Each number is 200 + 20 x the weight over its row's rms, rounded and kept within 0 to 999. Layers, rows and columns count from 0. The size before them is the row's rms in percent of the matrix's.

# layer 9 MLP gate, 704x256, rms 0.171, rows 258-284, columns 0-255
098,209,178,232,182,178,219,189,213,203,223,197,206,208,206,178,187,204,207,208,197,224,187,202,170,196,199,212,227,209,198,179,190,220,229,188,202,212,170,178,260,201,210,172,183,241,188,179,177,212,197,201,231,209,180,171,198,212,163,189,183,214,183,189,196,199,212,189,190,202,215,209,196,205,250,225,254,207,173,210,185,167,199,190,170,193,194,215,231,211,237,167,228,196,227,197,196,182,189,181,182,226,203,221,196,229,185,205,181,186,184,205,233,214,228,177,210,222,187,201,202,179,176,212,205,214,215,222,211,177,235,204,216,227,197,227,228,180,194,186,228,180,198,183,234,200,205,203,192,195,226,209,179,204,194,196,184,211,199,177,212,197,168,174,187,238,200,154,190,156,201,181,199,183,175,168,179,203,222,176,162,180,202,216,203,204,162,209,183,249,215,201,162,202,224,187,208,176,190,189,187,229,194,222,222,221,175,195,169,189,196,188,208,217,201,210,182,230,185,247,207,197,221,201,211,222,155,201,191,171,212,214,156,212,196,225,178,189,263,178,193,205,198,220,190,196,195,200,176,191,201,204,191,200,178,177,191
100,199,189,170,187,233,185,213,208,180,176,216,192,191,236,197,207,206,206,225,197,184,189,228,203,171,192,206,167,188,166,202,216,218,183,204,202,181,177,204,176,220,182,223,180,163,210,225,186,210,220,207,200,195,224,179,210,186,191,238,224,179,210,193,215,200,197,215,183,167,175,201,228,173,205,207,185,192,233,174,231,208,196,206,223,211,187,208,202,190,200,176,215,211,231,209,185,243,243,231,147,206,222,196,226,189,201,192,170,208,220,222,157,174,177,174,164,208,239,179,185,194,200,197,201,235,226,199,198,230,208,180,175,207,198,204,221,211,224,210,198,199,205,238,229,211,169,205,199,200,218,180,224,229,194,201,210,181,188,156,205,193,196,173,203,215,219,208,178,217,195,175,228,205,201,197,177,196,213,210,172,162,199,170,205,165,205,213,218,170,159,206,188,204,180,209,153,199,187,181,248,183,210,187,157,181,206,179,189,206,195,179,227,207,197,208,220,204,236,206,208,207,202,204,180,214,185,191,215,204,210,222,185,186,202,202,245,220,214,181,175,180,204,210,193,187,135,178,184,213,208,229,192,185,204,177,239
102,233,196,211,193,156,178,196,210,148,200,194,203,230,162,192,189,184,225,177,221,198,228,228,211,174,191,201,176,188,214,198,213,170,159,227,227,195,229,186,217,229,202,170,207,191,211,210,210,216,227,220,184,145,211,168,216,190,219,169,192,220,219,201,191,224,213,195,185,221,200,212,227,169,194,193,223,180,184,176,199,192,210,212,171,168,214,226,180,196,174,187,205,198,197,206,240,219,210,170,197,190,173,188,192,218,219,195,197,200,211,175,202,214,207,233,209,215,219,229,209,210,236,257,199,166,225,211,184,229,197,236,226,221,225,175,218,213,226,222,193,192,175,167,198,219,199,197,204,242,168,203,201,169,190,210,190,195,211,187,183,225,158,227,198,207,176,232,200,209,210,205,192,210,178,221,186,207,201,208,178,216,229,221,183,213,229,206,200,169,241,216,200,202,183,174,193,205,191,178,214,211,192,165,168,228,193,205,188,199,182,208,193,180,188,216,242,185,188,200,162,206,221,222,196,224,212,181,192,171,225,239,175,195,194,193,212,178,198,183,228,205,201,195,233,217,192,181,206,176,204,221,214,192,201,183,228
100,208,218,193,176,192,221,203,177,214,159,216,215,204,179,218,173,229,188,206,179,169,188,231,196,231,247,202,200,204,194,202,227,181,179,210,214,223,199,173,215,214,210,214,200,171,197,210,202,211,243,230,233,205,182,207,182,185,238,220,221,178,163,196,210,166,235,185,168,168,181,182,223,164,198,207,205,225,186,205,199,216,192,216,188,187,185,189,226,249,198,197,189,193,209,193,188,199,214,239,197,206,211,247,198,199,204,180,234,197,197,215,194,208,175,176,230,181,185,227,207,216,203,193,222,176,224,200,228,203,218,204,169,181,194,190,207,230,205,237,235,199,212,168,222,200,201,191,207,208,182,217,191,203,186,209,167,226,178,180,217,225,192,175,159,218,188,181,237,193,212,176,157,206,192,184,198,163,244,206,209,191,201,191,186,223,205,208,213,233,179,213,218,196,217,207,195,182,160,188,198,173,226,197,223,240,217,199,232,203,227,220,223,204,193,199,198,222,218,225,191,168,215,159,213,203,172,175,220,169,191,196,196,224,211,216,218,218,188,181,197,215,212,208,163,206,194,160,209,203,203,186,178,186,189,182,234
097,158,189,225,216,198,208,168,198,204,186,200,171,237,184,177,165,215,164,171,173,187,190,216,172,199,199,201,200,215,221,205,212,202,212,199,204,211,183,199,209,217,173,227,221,196,210,205,194,199,194,200,199,236,193,199,204,217,210,213,236,215,189,154,172,174,189,220,181,187,191,206,217,212,201,217,239,194,226,187,196,195,227,234,188,212,183,179,212,194,194,212,192,191,179,160,209,169,209,205,208,164,217,181,229,219,178,222,228,198,161,196,194,200,197,258,183,200,234,210,171,190,233,188,171,123,191,176,182,197,178,195,218,214,219,196,206,172,211,179,226,174,188,223,200,219,178,219,224,188,205,190,199,190,207,181,213,201,195,217,181,215,206,208,230,241,178,229,220,195,231,193,204,243,207,187,187,192,192,196,195,182,221,213,210,194,218,224,216,206,180,170,238,180,179,233,201,195,154,202,164,187,226,210,188,213,199,185,202,195,231,186,202,193,209,217,194,203,220,201,212,201,199,184,193,180,216,194,229,152,199,171,168,196,198,192,205,210,196,164,177,190,215,205,202,207,186,220,223,205,193,267,205,181,219,217,227
105,208,165,199,184,198,208,205,199,205,218,165,187,214,171,225,182,185,199,191,199,215,205,187,207,194,196,210,203,190,207,185,193,180,188,164,233,232,197,170,221,204,213,221,191,174,222,174,194,197,228,210,202,176,238,181,191,179,199,182,196,207,243,221,212,208,169,197,227,207,210,187,160,173,226,183,217,229,207,214,216,177,201,238,214,235,199,183,170,183,214,210,225,203,209,208,202,193,164,154,239,176,237,207,183,210,204,205,199,195,252,189,182,192,242,199,198,198,179,214,178,211,215,192,193,210,178,191,217,226,196,195,234,198,187,191,217,186,194,206,214,209,206,198,193,179,216,176,177,214,176,204,155,218,197,190,203,225,200,171,143,196,224,213,231,188,213,180,174,199,174,221,188,192,212,222,193,189,171,194,228,174,194,170,163,224,212,195,264,207,175,191,231,186,199,180,229,219,234,183,174,219,210,218,187,231,220,204,226,184,190,186,191,172,181,188,162,198,168,190,224,206,217,174,171,210,175,197,227,204,192,188,219,180,219,173,194,219,194,198,192,209,193,228,174,210,208,227,179,218,175,202,199,238,213,224,189
097,184,224,210,191,232,168,221,204,192,218,235,207,202,193,211,212,233,172,205,201,223,185,191,223,185,208,205,205,185,200,206,192,207,205,153,167,216,174,188,183,219,217,175,230,219,167,219,193,186,232,222,153,184,205,199,189,195,190,188,228,200,195,219,219,213,212,196,181,212,187,218,220,184,225,212,189,188,177,202,195,211,212,173,196,181,190,232,213,184,205,190,210,155,222,226,220,191,209,233,179,203,190,192,199,151,228,211,178,217,202,164,205,227,171,204,189,211,218,243,179,190,175,214,187,215,178,177,197,232,193,186,229,207,169,184,204,192,205,198,194,196,211,217,218,192,193,200,210,211,201,181,207,217,194,219,232,227,178,151,214,243,186,230,241,207,204,198,190,145,212,159,150,183,194,194,187,187,232,171,220,246,199,184,194,216,171,195,165,226,236,221,198,193,213,222,184,225,199,211,195,201,192,180,200,187,205,192,213,234,204,198,211,198,213,212,193,210,188,215,157,181,164,210,192,230,197,165,202,210,208,195,172,231,190,193,203,166,172,229,218,176,209,204,228,167,192,190,225,185,222,207,182,183,220,201,194
106,199,176,214,189,196,228,203,219,179,164,164,185,197,195,174,201,196,234,205,228,184,187,215,231,194,215,220,177,191,160,219,161,184,175,156,211,224,192,213,209,234,215,216,216,219,192,217,193,199,211,233,193,181,187,187,209,173,253,227,176,187,171,186,200,185,190,188,212,193,210,179,203,213,207,211,188,221,200,168,161,185,223,205,202,199,195,237,173,197,212,212,189,195,199,200,203,168,207,193,202,194,209,183,211,227,172,194,238,237,194,153,179,223,201,195,185,210,198,202,255,216,203,224,181,183,209,186,213,178,165,211,213,178,230,237,201,222,191,199,202,163,198,212,232,178,201,159,216,202,187,210,206,174,206,198,192,212,168,159,167,171,209,202,163,217,178,201,202,179,208,165,216,182,195,181,202,261,211,202,217,195,210,211,210,201,202,193,196,192,181,221,213,202,260,204,199,213,201,209,193,174,164,203,220,225,178,217,210,231,208,197,190,179,209,203,187,171,199,193,196,187,174,206,222,232,164,218,196,189,203,166,227,189,202,187,193,196,156,170,231,205,188,190,170,183,207,192,187,206,215,210,186,214,209,202,231
103,180,188,182,196,220,195,235,202,200,177,216,184,186,179,178,179,203,238,202,196,196,220,166,190,206,181,170,212,199,207,197,194,197,192,217,183,194,203,214,219,159,239,201,166,173,194,232,199,169,162,185,216,220,198,233,211,191,191,218,197,209,191,246,193,200,243,179,191,214,216,198,199,196,238,175,195,195,191,190,177,186,219,188,165,181,190,202,188,188,162,213,205,207,215,219,200,216,222,206,214,192,201,179,214,240,190,158,210,191,237,201,231,197,195,221,203,192,199,225,225,205,211,201,180,201,229,202,208,198,181,221,172,176,218,202,191,197,237,180,207,225,187,236,189,151,147,184,192,256,180,211,200,203,201,213,190,211,209,213,204,185,200,153,181,208,235,197,218,199,237,229,198,177,185,227,185,189,181,170,202,162,185,195,174,232,184,212,194,198,191,192,203,214,221,211,172,188,202,247,217,176,191,193,222,215,235,231,189,219,195,163,235,221,199,227,243,193,233,178,212,202,219,215,180,211,213,191,221,197,189,174,199,229,206,221,225,218,173,196,222,234,197,212,170,198,197,199,199,216,189,198,190,177,209,216,223
100,191,236,198,175,235,240,190,195,188,183,177,195,194,194,191,209,196,200,201,205,204,213,216,216,221,177,188,212,190,215,178,192,191,171,208,236,189,206,198,240,201,196,210,195,240,218,220,181,187,164,202,204,203,230,208,166,205,169,204,190,223,254,176,185,210,188,216,215,176,171,175,175,254,175,231,178,195,199,210,199,187,203,167,190,201,193,243,226,209,168,182,213,200,220,203,201,195,195,221,198,180,184,152,186,183,193,174,192,212,228,162,209,200,174,198,211,206,219,212,251,194,236,201,192,231,202,194,224,217,222,193,204,196,246,185,230,244,198,165,165,224,219,197,202,202,180,193,206,182,222,162,182,237,183,241,217,210,208,210,191,199,219,210,219,186,229,226,212,183,235,176,195,204,202,185,217,233,208,170,221,218,168,152,183,194,214,191,165,190,188,234,226,191,195,235,198,221,199,203,218,185,200,214,211,204,181,212,211,200,198,194,189,215,172,187,180,206,225,208,197,198,174,188,184,210,227,196,181,203,174,208,218,200,193,229,206,164,188,204,201,182,217,194,195,197,184,206,204,203,215,210,227,185,246,237,194
096,188,236,194,218,240,220,202,212,207,191,251,187,221,203,210,217,182,175,201,197,187,206,194,221,231,194,210,200,189,179,197,192,190,192,186,187,162,212,200,180,209,193,227,204,191,208,217,231,198,177,201,217,162,199,191,176,188,164,224,185,198,220,190,235,211,230,180,171,184,235,199,201,189,194,217,216,219,154,199,202,227,178,201,168,152,176,197,227,235,179,192,195,183,234,197,184,198,200,192,227,200,209,206,216,215,185,201,200,199,220,151,201,206,200,194,220,252,232,209,202,172,176,185,192,204,196,182,179,201,231,194,214,211,189,239,184,196,176,190,213,189,166,176,203,172,213,230,246,222,233,203,222,231,190,219,200,210,230,161,214,192,171,182,192,204,196,229,199,223,187,178,183,203,198,241,190,206,204,178,197,213,163,189,214,206,198,232,183,194,182,183,192,207,194,188,193,215,216,220,197,194,195,200,196,221,209,201,222,242,181,216,215,171,178,168,195,208,171,238,171,227,197,184,205,188,184,187,225,190,204,223,207,184,193,204,209,208,230,238,191,195,229,212,230,217,153,180,196,230,176,209,152,196,230,192,184
104,181,208,177,198,178,213,209,223,219,208,197,198,190,217,193,191,196,227,200,175,201,186,195,205,215,213,181,180,218,234,172,201,209,180,192,184,187,222,212,170,209,197,206,221,174,220,233,192,220,204,215,184,192,205,187,187,165,222,214,191,203,239,211,234,192,243,247,204,238,156,202,221,195,182,126,177,211,206,194,198,204,216,189,186,209,200,192,186,210,183,176,214,212,170,209,186,192,177,216,214,223,217,155,152,213,194,204,183,213,226,195,183,213,210,177,191,215,214,204,237,200,174,221,213,209,195,197,188,195,177,170,195,219,215,166,192,183,172,169,161,204,196,159,146,190,176,177,194,223,179,206,179,224,200,228,221,161,196,210,215,220,240,195,199,229,212,208,188,203,188,168,173,166,147,215,193,196,193,220,180,217,233,201,165,204,211,204,215,222,162,219,222,195,165,215,172,190,221,189,172,215,194,187,180,200,198,214,190,201,211,216,207,256,204,184,180,203,232,185,220,179,186,208,223,190,215,192,205,224,192,211,200,237,205,188,195,210,201,226,206,182,206,204,202,180,190,195,206,220,199,205,243,222,202,214,197
102,195,195,198,151,186,205,200,203,194,146,217,182,226,215,205,183,222,219,219,195,176,163,200,195,213,204,217,209,175,212,192,232,190,236,223,207,200,211,218,188,229,218,139,202,189,194,212,197,182,190,169,178,213,232,177,207,211,182,191,195,240,233,182,210,201,173,219,180,220,190,223,201,192,237,195,203,191,211,165,199,213,179,199,194,217,189,179,213,210,184,197,233,203,176,190,211,226,192,206,189,215,206,169,180,180,220,175,214,234,183,175,211,195,201,185,191,210,212,200,149,210,181,206,184,202,192,227,225,183,214,202,225,201,226,202,215,197,201,224,194,215,222,203,209,215,210,162,180,181,185,214,245,218,166,178,176,185,238,241,185,183,180,250,153,189,190,178,206,215,196,192,197,188,239,177,195,212,206,210,186,231,229,210,221,215,223,168,210,190,217,199,191,195,199,245,210,196,155,200,212,209,204,182,193,214,209,241,167,204,214,207,223,177,213,213,205,189,206,202,212,178,176,189,231,199,235,197,203,207,207,221,178,207,178,176,195,163,237,173,194,157,192,218,179,215,221,188,219,167,210,191,187,194,189,221,209
100,205,191,176,191,239,216,217,170,206,181,177,206,209,166,163,193,174,196,198,234,174,218,202,229,230,182,184,216,204,208,162,158,258,184,180,197,202,211,185,197,194,189,204,211,236,197,217,217,205,237,175,208,216,196,172,221,186,190,238,194,176,208,186,237,206,213,199,224,237,201,238,207,192,241,219,231,185,204,198,199,220,182,182,182,207,199,194,215,225,239,239,179,199,202,193,204,181,225,200,203,167,205,212,188,232,206,230,227,215,215,160,226,192,228,200,223,172,208,166,172,212,209,205,197,195,213,192,164,183,193,210,229,202,212,198,211,209,198,193,229,201,198,201,167,213,202,173,190,197,178,192,207,204,196,196,219,173,159,183,212,155,202,212,195,208,185,184,193,184,200,207,171,228,187,206,236,248,213,201,206,230,181,219,187,212,204,209,233,195,209,161,221,209,224,192,200,183,229,179,223,204,186,199,206,188,210,198,213,179,211,164,191,159,189,200,183,197,190,225,190,181,206,196,230,209,193,221,172,221,199,190,205,233,172,185,204,174,197,221,165,176,193,153,170,179,174,187,216,196,201,214,227,205,177,182,194
104,208,184,206,224,155,202,213,160,235,199,224,204,193,222,258,198,190,203,206,225,227,178,214,205,191,186,202,200,184,248,216,181,206,220,188,210,211,215,260,203,199,190,235,229,195,170,198,173,185,178,223,192,203,219,241,218,165,214,222,232,214,210,201,206,182,168,188,252,210,212,188,198,212,188,177,184,220,222,207,220,209,218,193,170,200,196,185,187,207,193,214,229,192,204,200,223,199,195,206,213,191,216,188,164,160,251,198,186,162,228,185,230,197,206,201,200,212,175,242,212,186,200,187,206,184,231,194,196,160,215,176,209,186,184,173,190,197,186,217,210,217,237,220,189,173,197,185,214,175,189,191,205,189,169,231,193,183,200,212,161,187,192,214,223,222,184,211,179,231,227,224,213,227,218,184,172,233,216,199,203,157,184,203,228,197,175,160,192,207,204,209,181,185,198,220,178,193,200,156,212,187,207,210,227,194,172,199,178,183,202,177,177,193,203,200,192,206,222,225,202,220,222,198,185,192,189,215,195,190,169,190,216,218,198,209,253,213,199,197,236,186,212,200,166,178,209,188,211,232,190,191,209,189,216,197,189
104,210,184,193,212,185,183,210,196,172,206,199,189,206,229,221,178,183,189,168,214,179,185,163,211,193,176,177,213,226,173,194,215,166,210,195,221,213,160,210,203,187,239,224,190,206,197,212,205,182,174,197,199,173,181,164,187,212,250,180,176,241,201,259,212,185,214,192,186,209,201,241,170,245,204,196,219,193,179,196,191,190,204,186,188,240,177,207,179,201,200,200,225,175,176,222,159,190,172,190,230,212,200,218,213,217,192,190,195,217,169,222,198,200,210,204,185,198,205,197,200,179,204,231,201,174,222,189,228,191,219,211,194,173,229,191,197,167,160,193,194,192,196,245,175,237,202,169,216,187,178,216,207,168,185,214,183,181,179,193,239,228,163,194,209,176,220,161,201,191,235,202,207,185,224,212,203,202,214,176,169,236,235,164,195,182,188,214,209,206,180,175,220,184,202,194,216,213,193,212,175,241,183,206,205,221,192,197,226,198,199,217,168,200,205,220,182,194,166,223,204,187,182,196,198,205,205,199,211,209,189,175,168,218,212,219,180,193,201,188,168,223,215,178,156,191,192,199,212,167,190,207,231,181,186,182,176
096,195,191,190,194,188,213,190,203,198,194,223,209,192,204,190,215,217,208,196,224,229,197,202,215,209,205,217,206,204,220,197,221,215,206,183,200,187,198,173,213,212,199,169,170,192,183,231,204,203,186,161,205,206,167,193,187,202,179,172,226,237,207,184,210,147,212,203,209,206,221,201,229,198,189,183,200,210,207,181,186,208,226,224,178,184,186,205,190,207,193,146,177,179,183,197,215,204,214,221,211,199,159,209,202,255,225,196,201,201,221,157,186,187,226,217,177,182,214,209,174,176,209,195,229,171,185,189,208,198,238,184,201,197,195,212,200,229,186,206,224,192,182,161,212,247,219,161,241,230,195,152,217,192,214,225,220,212,165,201,203,193,184,223,229,190,169,220,184,197,222,167,188,202,192,220,222,196,198,213,186,203,179,193,169,150,208,173,210,179,187,248,206,212,196,202,194,242,226,166,182,209,170,218,177,175,201,214,169,223,152,238,240,217,173,195,242,216,183,189,194,193,174,190,200,232,201,168,189,221,187,213,188,204,213,204,222,194,204,219,202,166,206,187,206,171,215,203,181,175,190,172,210,206,202,219,213
100,165,207,169,195,175,194,209,170,193,182,235,232,206,188,207,163,165,198,175,198,188,195,195,228,186,213,198,229,214,210,158,201,181,257,210,209,227,177,209,193,205,224,223,191,210,209,179,200,219,205,170,199,201,167,186,177,173,201,190,193,224,190,203,193,201,172,224,181,179,174,178,215,172,242,181,153,177,170,204,229,210,203,207,178,247,210,213,186,217,207,238,191,205,217,204,173,204,196,186,181,181,215,212,216,200,185,228,212,186,198,209,196,223,190,188,190,200,231,244,173,198,198,185,210,251,197,201,196,167,190,216,190,214,181,179,178,208,193,234,196,203,191,212,190,196,179,191,210,188,205,224,187,238,162,194,183,190,184,213,183,204,190,215,186,201,241,198,175,233,204,235,238,208,201,185,195,215,170,179,226,218,212,170,189,189,168,185,214,205,189,215,183,177,180,180,180,197,214,196,212,168,207,215,206,200,189,212,188,205,221,189,198,190,204,170,228,218,196,212,199,191,205,180,195,237,230,190,167,198,175,218,176,182,184,226,239,215,166,185,215,232,191,178,161,196,162,195,190,176,198,196,184,251,208,214,196
103,193,223,184,199,188,216,197,196,204,171,190,257,213,212,192,184,232,190,175,170,238,195,183,179,211,238,206,234,222,203,215,224,173,187,185,225,196,200,195,167,205,182,223,219,182,229,206,195,227,198,180,167,214,196,235,242,186,201,241,188,218,194,182,200,202,224,180,160,204,211,204,230,227,213,215,181,194,180,211,193,236,202,208,224,191,198,182,178,204,178,222,186,195,200,226,211,174,210,187,201,214,185,196,219,211,204,198,155,200,202,192,205,215,210,216,216,178,219,180,160,180,217,171,177,178,160,171,209,195,209,210,224,194,207,155,241,206,208,189,207,186,233,192,211,204,193,210,206,189,221,220,202,196,192,186,224,208,204,181,185,205,211,243,186,209,219,212,237,175,196,172,177,196,173,201,201,203,214,197,198,194,225,183,172,174,252,195,198,253,214,201,216,185,196,198,176,202,186,215,162,202,250,171,213,224,178,211,211,209,199,212,168,198,185,209,236,192,230,175,188,190,207,221,234,228,187,205,175,185,181,235,191,235,159,192,169,199,218,171,201,204,211,229,204,200,198,198,188,207,205,167,211,212,215,214,220
100,164,209,205,194,234,185,218,230,191,203,187,182,233,182,175,174,166,175,187,193,191,181,173,153,189,224,198,192,199,223,204,155,193,223,228,167,173,204,216,196,189,181,154,210,235,193,186,199,204,178,201,196,214,190,217,223,177,219,191,172,216,194,202,201,210,224,210,163,244,209,211,224,216,186,216,222,187,210,202,223,175,193,206,204,189,208,196,203,205,194,190,177,169,170,206,193,197,232,212,226,181,153,180,197,160,219,210,209,226,230,219,209,197,211,183,209,176,188,230,225,197,182,207,188,225,198,191,234,212,206,177,194,220,229,214,200,204,201,217,197,230,202,210,200,182,233,191,233,179,213,209,221,228,184,251,211,168,198,209,202,191,203,188,226,194,234,200,199,244,192,198,209,166,213,189,231,203,204,190,211,177,221,171,232,175,190,193,216,234,209,176,202,172,224,197,196,192,213,167,218,174,195,233,176,224,229,204,201,235,202,220,194,208,216,185,185,207,218,232,208,209,195,210,212,188,188,182,175,186,203,186,170,184,209,229,190,236,229,188,168,223,180,217,217,224,169,219,223,201,180,208,211,230,219,168,169
102,174,216,224,191,178,193,224,202,190,208,190,211,222,201,193,207,205,179,228,171,178,190,202,184,216,216,183,193,224,177,198,188,196,197,184,199,207,205,206,196,224,182,170,193,218,209,209,199,216,203,207,227,207,196,230,209,140,190,196,188,173,183,180,161,206,227,207,227,236,187,168,186,216,204,230,210,191,209,196,201,235,198,196,161,183,223,209,198,220,156,203,213,180,212,186,171,200,202,205,224,185,223,211,219,179,177,246,187,169,210,213,224,229,209,225,170,205,190,215,193,185,184,191,190,166,225,196,165,195,216,220,207,200,175,200,195,187,196,205,200,220,213,223,197,209,212,147,199,214,227,223,204,209,200,178,241,202,197,208,198,206,218,199,233,154,216,175,179,214,144,201,198,194,238,154,143,195,186,215,193,206,201,207,204,171,190,186,154,160,205,164,204,174,178,196,184,202,199,222,206,201,192,209,174,202,200,180,204,199,168,210,185,196,189,222,166,179,200,205,159,193,235,175,189,192,222,198,195,214,216,222,226,208,219,192,189,169,221,165,179,197,188,175,191,196,207,200,212,147,196,207,170,215,245,186,192
099,180,228,190,190,227,224,180,203,167,173,238,213,171,185,214,214,177,201,205,225,218,157,223,186,225,169,206,190,178,209,198,182,236,203,201,199,197,165,187,225,220,204,214,182,165,194,215,156,223,222,175,226,200,186,211,201,206,164,200,204,229,219,201,204,154,202,195,213,204,199,154,228,214,206,223,188,237,187,177,202,231,200,162,239,229,198,197,169,184,219,201,189,226,211,203,227,232,205,193,220,177,193,228,202,185,167,191,214,185,186,214,192,210,212,202,193,188,229,210,196,184,203,200,191,222,189,184,199,222,209,198,201,207,187,167,217,224,218,182,218,181,179,219,183,192,181,219,205,212,192,207,191,217,221,194,205,179,211,189,208,202,183,216,199,212,190,181,207,237,202,227,160,196,229,174,195,160,172,198,154,203,210,191,182,141,201,201,178,205,168,192,176,185,174,172,211,166,207,194,185,224,199,255,189,202,242,204,202,206,208,206,182,194,212,181,203,200,212,194,228,205,226,234,197,226,199,219,162,225,194,228,184,204,202,219,204,186,178,196,189,223,182,206,182,189,221,195,197,170,156,208,215,210,206,225,245
097,186,180,222,209,228,214,158,228,205,172,204,199,196,235,188,176,205,221,188,183,218,226,206,203,231,203,215,184,171,214,187,200,194,169,205,188,207,218,216,185,209,188,186,214,217,222,206,205,201,211,197,181,206,237,214,173,182,178,189,180,180,184,215,212,247,227,213,197,220,177,192,176,134,205,228,197,229,159,213,211,214,189,196,158,174,202,191,189,183,193,196,217,178,203,212,226,201,203,202,173,215,212,191,207,220,201,221,194,214,172,192,240,189,180,215,201,211,171,231,201,185,199,226,203,236,204,195,200,210,183,172,213,196,188,222,198,142,200,185,223,155,185,189,213,211,184,217,154,203,200,186,213,219,208,201,229,205,241,207,218,218,222,147,212,202,214,202,191,226,213,190,202,176,205,232,183,170,207,196,173,211,221,191,211,190,199,191,191,185,193,217,205,189,183,206,211,214,198,201,189,196,185,178,216,240,216,205,238,221,201,236,205,169,211,218,191,196,187,260,189,194,214,205,187,206,228,191,178,249,221,228,200,180,240,217,236,207,203,184,226,244,211,201,226,164,186,166,189,200,225,187,220,206,209,196,203
102,207,165,219,203,210,231,230,200,195,180,182,167,204,210,158,184,193,202,161,218,206,206,237,231,204,185,214,176,193,190,194,209,227,211,220,175,216,204,207,222,227,212,229,175,217,195,201,212,220,213,229,178,190,142,237,200,193,198,209,209,176,191,239,188,173,237,179,221,232,140,183,227,221,229,185,194,220,205,220,178,196,206,193,179,196,202,202,196,181,226,212,207,204,215,172,213,184,221,202,204,172,194,199,177,203,228,222,189,219,186,176,194,208,182,187,231,217,177,213,178,216,195,195,201,193,202,218,179,198,211,219,176,187,204,205,181,215,177,187,194,197,195,212,202,182,221,186,220,211,205,206,221,193,197,204,178,212,199,194,184,213,191,198,211,195,166,217,234,180,208,219,200,178,211,173,216,202,177,168,172,215,200,234,198,202,196,210,218,181,180,255,226,188,197,246,189,177,206,196,202,233,192,198,156,173,203,184,223,156,250,200,176,203,184,205,179,153,197,185,225,169,224,195,164,185,226,204,208,166,200,207,185,180,201,208,212,187,239,202,202,208,181,198,190,186,212,158,211,185,238,219,180,166,202,230,184
099,194,213,222,210,213,203,239,198,164,165,178,158,192,203,198,194,207,202,186,200,219,172,201,214,167,194,224,195,217,208,199,205,166,177,155,182,167,182,183,186,204,222,221,234,232,170,212,188,210,191,189,203,210,204,206,207,225,175,219,216,210,190,157,209,203,242,204,223,154,182,225,211,197,172,169,198,236,197,177,207,215,217,204,178,212,203,198,184,232,200,220,235,207,177,184,209,191,191,184,235,216,201,219,237,199,188,200,172,163,203,218,209,208,171,193,167,190,202,187,180,170,228,207,183,159,204,189,212,228,216,201,221,176,216,204,229,182,179,206,186,235,206,193,182,211,181,186,201,186,176,216,196,214,212,211,209,182,214,185,224,183,158,210,184,210,185,176,213,205,205,222,151,198,230,195,193,204,227,184,223,178,218,192,158,216,183,203,191,196,198,221,238,186,231,163,184,217,186,205,191,175,208,194,209,203,188,198,181,164,159,185,202,219,186,190,216,226,172,204,192,170,225,210,178,213,170,174,200,212,200,184,224,200,228,209,224,202,195,208,177,177,239,221,169,175,203,184,186,183,194,202,230,236,201,225,175
100,224,180,195,246,223,225,162,183,195,178,199,199,205,214,170,205,200,149,201,191,182,214,184,201,207,214,194,219,218,209,201,200,202,234,228,185,213,212,159,201,167,157,234,173,226,195,211,193,205,193,196,188,196,245,158,199,222,175,209,157,199,175,212,202,213,226,203,200,196,218,168,215,193,205,204,186,212,194,242,208,200,206,189,188,182,170,195,221,202,176,241,172,182,171,223,200,210,215,175,205,184,176,210,180,203,137,204,192,177,193,237,151,187,201,209,225,201,185,221,228,186,186,177,215,177,170,191,220,199,206,225,187,213,228,189,177,205,165,194,188,205,218,211,189,202,162,180,221,212,219,189,188,200,187,208,226,199,174,230,220,202,198,171,212,203,191,170,209,199,215,180,223,191,192,212,233,223,202,210,192,186,192,206,196,197,195,205,192,181,203,212,241,215,235,217,220,171,201,203,206,187,184,225,195,181,175,224,189,176,179,223,170,193,176,227,167,192,220,194,214,180,214,225,214,188,223,218,198,179,159,178,201,217,200,164,179,138,188,201,179,187,179,212,186,198,195,214,201,169,190,181,190,206,194,198,169
100,137,205,194,207,166,169,211,203,194,195,193,172,201,246,196,179,199,212,184,201,205,226,163,183,176,192,199,174,221,181,247,231,196,200,214,175,221,203,199,222,196,234,215,220,212,211,206,201,156,212,165,215,189,199,196,241,204,155,218,174,215,237,198,155,210,184,195,176,247,199,194,183,185,172,224,211,217,188,230,223,211,208,217,174,200,177,201,225,185,188,210,183,204,227,201,211,222,194,181,172,186,179,185,232,214,221,243,181,202,198,229,230,210,206,204,196,219,166,212,197,204,169,196,212,189,203,184,207,175,185,230,222,205,180,214,194,197,193,218,164,182,194,220,225,176,211,184,205,167,184,196,230,191,210,189,189,204,205,198,182,235,177,203,199,218,192,205,172,205,198,216,174,203,178,173,198,190,196,207,199,180,200,209,212,210,203,181,190,186,226,190,179,195,183,181,193,218,232,168,210,204,216,190,194,254,229,173,169,201,184,246,196,200,219,180,196,193,206,237,171,206,193,170,161,184,223,200,225,226,180,204,225,199,227,227,192,197,207,249,221,205,205,204,202,209,199,195,245,193,177,199,207,176,218,207,209